{"n_layer": 16, "d_model": 256, "n_head": 4, "n_kv_head": 2, "head_dim": 64, "d_mlp": 768, "vocab_size": 4096, "activation": "geglu", "norm": "layernorm", "norm_place": "pre", "norm_eps": 1e-06, "positions": "rope", "rope_base": 10000.0, "rope_fraction": 1.0, "qk_norm": true, "attn_scale": 0.128, "bias": "none", "tie_embeddings": true, "parallel_block": false, "extras": ["value embeddings", "short convolutions"], "init": "normal", "init_std_qkv": 0.0473, "init_std_o": 0.0, "init_std_up": 0.0473, "init_std_down": 0.0, "optimizer": "adamw", "lr": 0.00353, "beta1": 0.9, "beta2": 0.99, "weight_decay": 0.074, "lr_head": 0.00794, "warmup_steps": 364, "schedule": "wsd", "decay_fraction": 0.6, "decay_shape": "linear", "final_lr_fraction": 0.0, "batch_tokens": 131072, "seq_len": 512, "doc_mask": true, "train_tokens": 573900000, "steps": 4379, "dataset": "wikipedia_en"}
Each number is 128 + 24 x the weight over its row's rms, rounded and kept within 0 to 255. Layers, rows and columns count from 0. Numbers have three digits each. The size before them is the row's rms in percent of the matrix's.

# layer 7 MLP gate, 768x256, rms 0.134, rows 162-178, columns 0-127
099:148117140121161142127116106132131149164121139155143129152101153088116107110134134162100164133129134139120079106141099117144149145092164116094112113127110108163074105137113112112093169089096146119157180124089149137161091102120093110131127106141151146089105126155119101162085132114142078079115123142115143119173059185118144133148109158177153117093124185158127161157126117099155146109142
093:116158115101131117134118127115088106121152135185154122115135112144150152098143142091165145122103150059143119168106098157134133152133129129160117112143118164135148087104154182090150149146125135115162107110149176106145154164102106121098118137135138162134179084115119122105088145125122127131138115125112133155134128139142100141190126088152096119160115179144099155117095138155109080095139
101:135088115178136141099123085107121134122140142134153147126112129137135151085092101161098113175181125144155113093157119133139119118114166178146117132133130106137099150139144182133132138195148152124085154122158068123129113109104162160120119130136162145110139130136126155149114170113117129109134107098138079120105143152118120135109096112166152072161143139131142164128115101086089165095118
099:119156108095117123126083123129144146136136121173143083106113129134166126138127123086106110111127157091122169148139118144130081149194176107177118097132132111147099100120148140104140196081140136154129129150141138162121125183162140116100124160105112147120129146140128143095144161121094122168116105110158119125189116118117095146114133100139119156129141121087120128131161109139114120080145
100:115096143130120123174104127150148170099101122131135095182115122140145132098157134103162111144131120138132098164172114152092100100177130165168121121128091129131066178114142101143139178153101169151106127118102098115131144131148139124090120134137139144151127167098111121110128128120130125139127134111110140125127104146152104166178145106112095165124097098100136148109130102103124169145090
101:116139138094151113116112150127075131120123138144112147116152098155131125112169130146140150120118139142194109104135110139065176153134118158155137120140154120138135136112108146125180157130068134118160137093171166094132114133122156141116060108125154161144112125131092176129117120146134137159126104139134165146137157109115121153176106120135111087136141166156122151117075157126128125128132
109:104145146103146077128149142104108146141114165141124146170119156100167111102111116144119108140107091141171078124118133133143204157149135169112121137132155075157108128129154101098132160124126139135130136133146082138147146114169112128121151135086162160123122150091127101126114154125136164106161109103142097118121106106184107138167089133140104143149095117139134122130127163070135190149120
106:122077140164107100125065125147125138141095106148119104136154160098128105127152088166138096136132152116127138121102091092152109169136161107152122134140153082146094128141079123121112158094115155145167156117153093149146137169105156130113158112113139176127167154125137088143137158136132124124140131086083104156090139158105125151139104157122115149131086110122109144108116123130114129131153
098:117130207128101139164089108134149136149157170107140128145163115123115180128127139118174163135102127163154135126132165108115139129139140122140135155137124119149118129077110073107140157125141142133140119081119119155129154112079139130112092114113139133135150098144079106128119155129171103138130167148119175143125154123126174111180130134157094161133094111151109154132144117108153169123170
109:126141141161161100137104130134129193104128153162124087119150135112093135146101083136122121167118139107090114123113131106113144071109146142126106163154119113164118130142121132091080149150138112144146171117147099132156142172150116126112089160110120133081109132112111128122161128137110103109107103114114104101135140119113142119189148128161128163125136133112119165137147124103112129111107
101:100109162152096133115132074090133105128072153157145138149157150108166137115125119123161145147134120143106131135116106107149128119133116140150136118094144106114124099146144172123140174120118148182145161105108124150135109143113104107121144088087153144127166124150124136110130115141183168103130152097129103144132126133116125120146101183117109151133134094119108157124131106089139123147153
103:109113174127151110174103120112160163118143143139173112150145125098139148115091129132144123160111189124111137096086149136080154137151154133131121120156122157112119167129149134099086110130104151123145149106110173069130144145140136141121097106149143115127155110114112132138166150151122110083127172111103141137130149123090119113148103138140090115140107146137149093137142157113121145111099
098:123106140143139133099105118158101159172174166109180091149100164086172123069118123116108150142096158158175136119115108186093136130100116174105122109170130127148115116091123164103125117130140095132108087120140147153133138105116117155120078131135128143165085121123140127141129116174094140097140112127111147126132144153117127144155086167147133129130146114168088132114119123115148153103075
101:131134131093111144082155116143143117118125108130109125167054187150144111150105157102139088142117135121116086144142098119155137136132135164131124143154144140128101133129104138130133144115098132104176141115172124134135151137142149129064136080093126162104145153099138117090119156129137136120121093092162102109138114158134099116193104138132107107122138128170109142101137124150161129143124
108:123122162130130148117103144095135113169129129133134138111168108136111165148119134110125137134108098091153079179149177184131169126127203128144111136171125127161136131124099119123073147154079172090134144116159119166178152118113148133105115128087134118132098130152105135112125124065137129127138087139140120122086119134100107145152126168123095098128108157114117156121135104122138099131078
100:160126134135096154126102153107134136135113140157127162141113145091111112156091108093111125176103175116123100145155145134099166142139147078138124147123125155139112145122103177134140142158101214120115126138126130161128111153143101133130087178125145138116144107102121139096129160114114177100117085119123142121127113132092145134129136147157152119161107129110113117130151153103110109132126
095:143164188138106157145090109141141158124148154157125135122106177161113143110113123101145133120139135132100132134164154137120143117125181149128134162142127137092140164105188145142097166145081114102128155135121084144135149124121115130121096105113084152151121121110134130131124109107128132127148091085129109133140114162116150115147143165162098161083126124086147125113112131131126121141132
# layer 7 MLP up, 768x256, rms 0.142, rows 162-178, columns 0-127
097:167136121146128121112086129115106148114184134142140140135161111119158110145173120092143129168101139114156187121112103105159148142129125122150151124098210114113125113097128148136151112160136132153148109151080077099127149133154116094145130108102137153124147126120122122100104124123170141097125162136136131127100122151133113116147157143111088157131116110137120179153124123139150128102148
091:163127107148134218100133093092138116122084126134119122092127158116141124112130108132118140124101128126139144096096111140155106158149113141123131119105139091154130135124084080143112160148134137174094144153107131133145122114192134145128139111123133116093072153140159150116122117140132116132130152087160117135161140144125102106119129158123165154147118088050138111126137077120128139111126
109:100112126143108154179131136172136115164102109091128133109102104108117129094101130115138119162136140098118111112128130115121175118129156119151139126181136090101172108134094142130119125170144138163134125100168145107131108111142108149126115167128123124080136073144144115163166170112155117092092165114135134144125107124115149164094149113131105168152127131116175104194081132135134132137142
099:110136128131105146144149127148110114138109082157143160106108152154128107127116128125139080135138159130128100143136163154078112120150136155164130147130114150107121099111154175107120151104129145065179135145094133156118127124146096142140166117112159145158116146147149141156133102091105154129108119082119140146133154104090148090154107104147146168155139099134159109151099125124144103124128
102:154147132091106122171129181125083130122111189156127089126130140109124127122173101152095137166124136117136179132138159176093177122165145099133122068115128121075149123131163150148091143141083097093115149138119142151165148128153156112130127078118150112141077138131108142149093118123109121168131139097132126112089159138094140134146152141115113131140110133125125152121123087116130127153112
097:132098156100123157136106106091167104145127141115108155132182152134136103179126179137124104126125126121118146102102137102098159149160165117124107129120149120113152139115120165150129104093119073119121117118123104134099154107160109104115126062151139161167136132134134096125134175177107152101095087122139154106111110120122184102117107088115164143104151139062110102151163153132095158111137
107:147138133130080140156121133094110114122092117104111154163116125096129124094166116108107171162152108144132089080121137145154163143127099152120120147137133128140104125105125123112123130133100104092118103111161151125133179074136152124098138148111164152144149129102145088119124158157102134095070110110136096157125060144144141096104123133175148129143128159162158144127104152123122145182151
107:085116123116115102135110177090087141116147107090106123122111088101114127134124093118153129119084105112115127123138117129158145120131145153164145150148193096127158073130138136139119173100141141165142171102161139131132093161128119131132117143105144157123124090067149139107145093127151132160163144120139123133139106116080107147135142142095138136142154113106114156106141112123097112113107
100:147133136094139089099152116105133128111110096140146167138129153102158149164143134150137110119131111101092114115109132125103157109103118136092140123141106105133142096142129155173172125140079128118112122109115120140105119141150100080109147143151113153075134128133143163138118069127130108128114098133095151132136114136147149148098124151113148126169148150110148123137141163134102173159170
109:105099085147162142163132130159161158121122147147147093127086133164107128137147124151137117122107130139118095173112163172128056165131130160191135149125121123130131121158153069113126125141179118128155138137145129154127149105118171130132135120137157131130153129131158085169156154107120191110129114121107131086090126124148116137099150117138195108156155106152156080105116168110133115098127
100:144138144113173117133089116143147108152144127104112134135177106176119130109142091145130119098150116105172129128105124116127124143124158092146103118149130151140169109078103156127092164094113152091160142096156165093124163129155153140178085121121117103097130113102125099127136148083104102155132125124125109157160121106122121130121094068111133156084105147119161112108137137162193145120143
104:136107135123144126097102081134138146164095124116135155091138090093121112145096135136110133142138140134159123108123101124109149149104135078134126160129177054114166108097098151154098158116099127135118097150107136148104162146123128120141142121099145134118125123089072091131152135143098131192136138158136161128127154170159117152130072152134126141135149109141113092115156075139184097152154
095:158141104106166164080090087133121161107119128128122155163167109170143089096110086129141122143159125156108130145159122130093085154127166123134127100167145152128143140139128097124139097116150135134130103105154153129156145125131136096162139175153163152104097170115156147132105169115146131144139133103081113086149124166101142125080121128115150147133109160117131132148087142133103158103141
103:109107148158130078136099137136127134135158120157121114097126129137198130136147139161158131144120163104096141102081102120107149084149094149112127113133105144120171150106142161111096088108139128124131151157097179139065121189128137119176102156156164117136109095133105164128075124124138106132119128132173144094172171120115080082153153129131114162112146172095086134111170113077114133108098
109:176151155100147102120148167121139108106134131108140149151115096140159087169107095141140119099118137136150151086097131127164116152121158133122125101115117178127139146112146184100135150119158147109103112167085111149098096129096148085088134133137146117134142133122155099121099137112163152153096123144094105104137181127094106139070151106124154115132102154148155139127139136086132146099122
102:125131090125120097128152131148181116112145121127121129103127109102100165123120085109134067107061149107146160171089152149102151116110132122161122147165080179108127127074135149150154108109131179147139143123108143119136147100122133154139110180140156133136117151141082100115136109098123153140112150145079153129128140150112127155130115127144094137155111148145140147138128172143101129112110
097:159169116132097084121122145105144150147173100138177106136097093130092085157158119075116160138128166125122161129117118143104132127135116126108119162128123154123125069136130146092087143151164086091080120051090122141128124098135125060133109125120110133128097153092133119160142118143129104110144157139140139116105128113113130108141124140132134127084127124098107107125153130075157135092099
# layer 7 MLP down (transposed), 768x256, rms 0.134, rows 162-178, columns 0-127
095:132117125100131097044129111130106136116124156150139119083105118125122087161163120174176085122097126100138114141157102144106101122112124147162000138139128095162120116152118108140136145184116130122134148130138106119158112127134131079101142144132112135153126158116171094105150133104149102135123140108120109122111129169132117134132184131121161094130167111130147083138109118132150151137092
094:170130130152190142127129105141109160116137139179168176123110122149131113100130108128117153093148132094118116183118116163154080093126157114139107076109138130084121134083111147113118126106114138182136111132129115118097144125095086109137091103156176155117133115133161158100147172125124104096117160131126150115080080120144106120140078132103118125129158154101117136109150150183108128134127
108:116121136126121167176088165087130127108103099150130129053110132109098126133120115156095135134110169132114161136117115107144115138143099116133155151119125095167134168150128147107114162112165127137099124086138161114118128115130083158106092150125154156150159118147136137117131129172134141063124191107140130121159095134117087142125128099134127146142106169100141095135113100129181084121090
101:080106085142099117100131117116104115084121108086135120076141142106119129114113138085136109131134120089071101139126162133114153147131088097149127130121118112133106125145130144112089141156116150118154114124119115176165164171106132112135153139106135167140110134130124129161135123156116128155132136097091148149144152149115135120162130136108150165149091106123145153140105152109164127145139
104:102160102071142165103146144136107134127132127111160082115124132136156160165153128131116064126112120169129160049130109095143151129099078132149154112120155099132149147121116140137137138100131099084102154134126145169162117121098152142145156117111116134144094131162070130170124116156134132130164117128140140123157093139167132157152128145140127108121092110125126162124143168137179093146112
098:120129138119157167142118115139132131118138137123100086118115139065115102149096181141110142146172077092143158144162120092124105129108143165128086156118160126138111108136121127134113124103131121158165119133135135104125078108131116106157060118129177166112121098129103104109097158117151152111098116142112111132178166129117152166102118087157104073131147102140106130161147181132139143111181
103:118148139121112110107199120107126092158136140111127136132108109098127087099123135087094131160134112128140098137125145160158137142156123143125187094186083130121156138140134140136153142146125106129135089146181108150125132108115172104128153111104091127136111128155134058133106123084110171104161128126123111103142116116163109104146123149125142143123144119129179104105118155093168142126115
104:084157148098139140135124179097117115119106132102110159127126124134133126156145096133100148136140160128118096101113139140111094134130146125145158134110146099113088116113110102097128117096143121138081109133112122153099141182128095154200128131140134126133157141108122110107117094164144129163120102100099132161160114153151125132159092120137129154143154140152108150146118147104060103118110
099:139149105169118131113138131045151132117159118115130110159122115122127127124099116139104140108138177133135108114088079129156117146098182090131122127153127142137117099126145092150140129127104144116084165149150111097115139107136098101109145156147128173143150090123139142126153134129156115135111121132139163123156118143088150152100152142146148134134154123119120127119140133106121147145153
109:082130116152148150163142102147143091107172130176128112151134107101137144152103125162082146118142166145102126147090150159145140126146128119143172091102117102141115113127163110130122110122115129124146144122089134113142108095098152156126149123144129136198116172111122158163140123087126156130132125160109149079131114108109121132161106147123137124176173149131093080118097113152123101115147
100:114119154115115124132123141148140122159077132165121128130161151126168139133109152111163126128115132110106124105114138132103158139155131105116040102127114176117110101153130125097120192120102169129138103138158125109130125143144088171098125132114155135109127174149078070080114101091127136086164137130141121160141110122131114137166166143126123140110137132132163168144132109131154140112155
102:126113162178080159126122129113123164115137153153134165100140137096148112114089095171102136125141074124147078120152158130182131096155118094123113174112118135122125133069102096118125156138120111132171146147146126152099154122099117104088183146135126148116120161133121190124117084103115145126165123138107137137141122146128124123112114143133126087149150133091111117116124139178130123150131
098:131178114091125110114124134130148112106128121132157088157136104144076136149179123162193096139093144153161097110124110132158116121122113126087055136108151117157170085167144114105124139118138156115111146100125149130122108113172136162182162168104140111093120152116156092128110145142113122133162132128101103144080107158113144093147137128137130112105134142140157132160091117146086134118102
102:119132186135123114100114163155098138132107069139135172104135136152160138155132128144121098103119178136131101145139106108138147111153142141143089108119113104148144165122120130134110128145078137140151146109055198103130139151145131153104085162122124150123120127154118187178122149105081138148110142151105093090130190132104120167124113095156097192151131147134142126109151087114099152085122
109:137125158106140137141112186121159087104120130076167131149166080134152093140143145146143112124129132140098141126123128107131108123131132147138127135158126095126165168151076101193136106157191121056118129125108105164175120129125176114120087189153141149124151117151125101128124139117110126176131152154102094146116120144058131115115171122117138124160082120134128179122135115160111119144120
103:118116124120111117108145128141138095108149160148122137145127151121148168143119108121070084099129087103100089123132150089114133135138133095135153141172138115166097137194129144120114140123146121128141179109116116175113130111108115097149072101135125170155128168164116102151139113123149157153128144171120150137147150086165128099145186128155104129146139145104114154129099144133121097088129
095:116128136162101086126124085087077156125150101134155072165127090111095165195083119124098116122079113123130157129107105154134142126146105107120086091134125112106124137140100108077091122137149181123102156139141088145066153141113139126097100155110088144145136140145154123143121163138114131143149112136152167121116127152136130105132164121116097104126129116131120165135115112116154147144154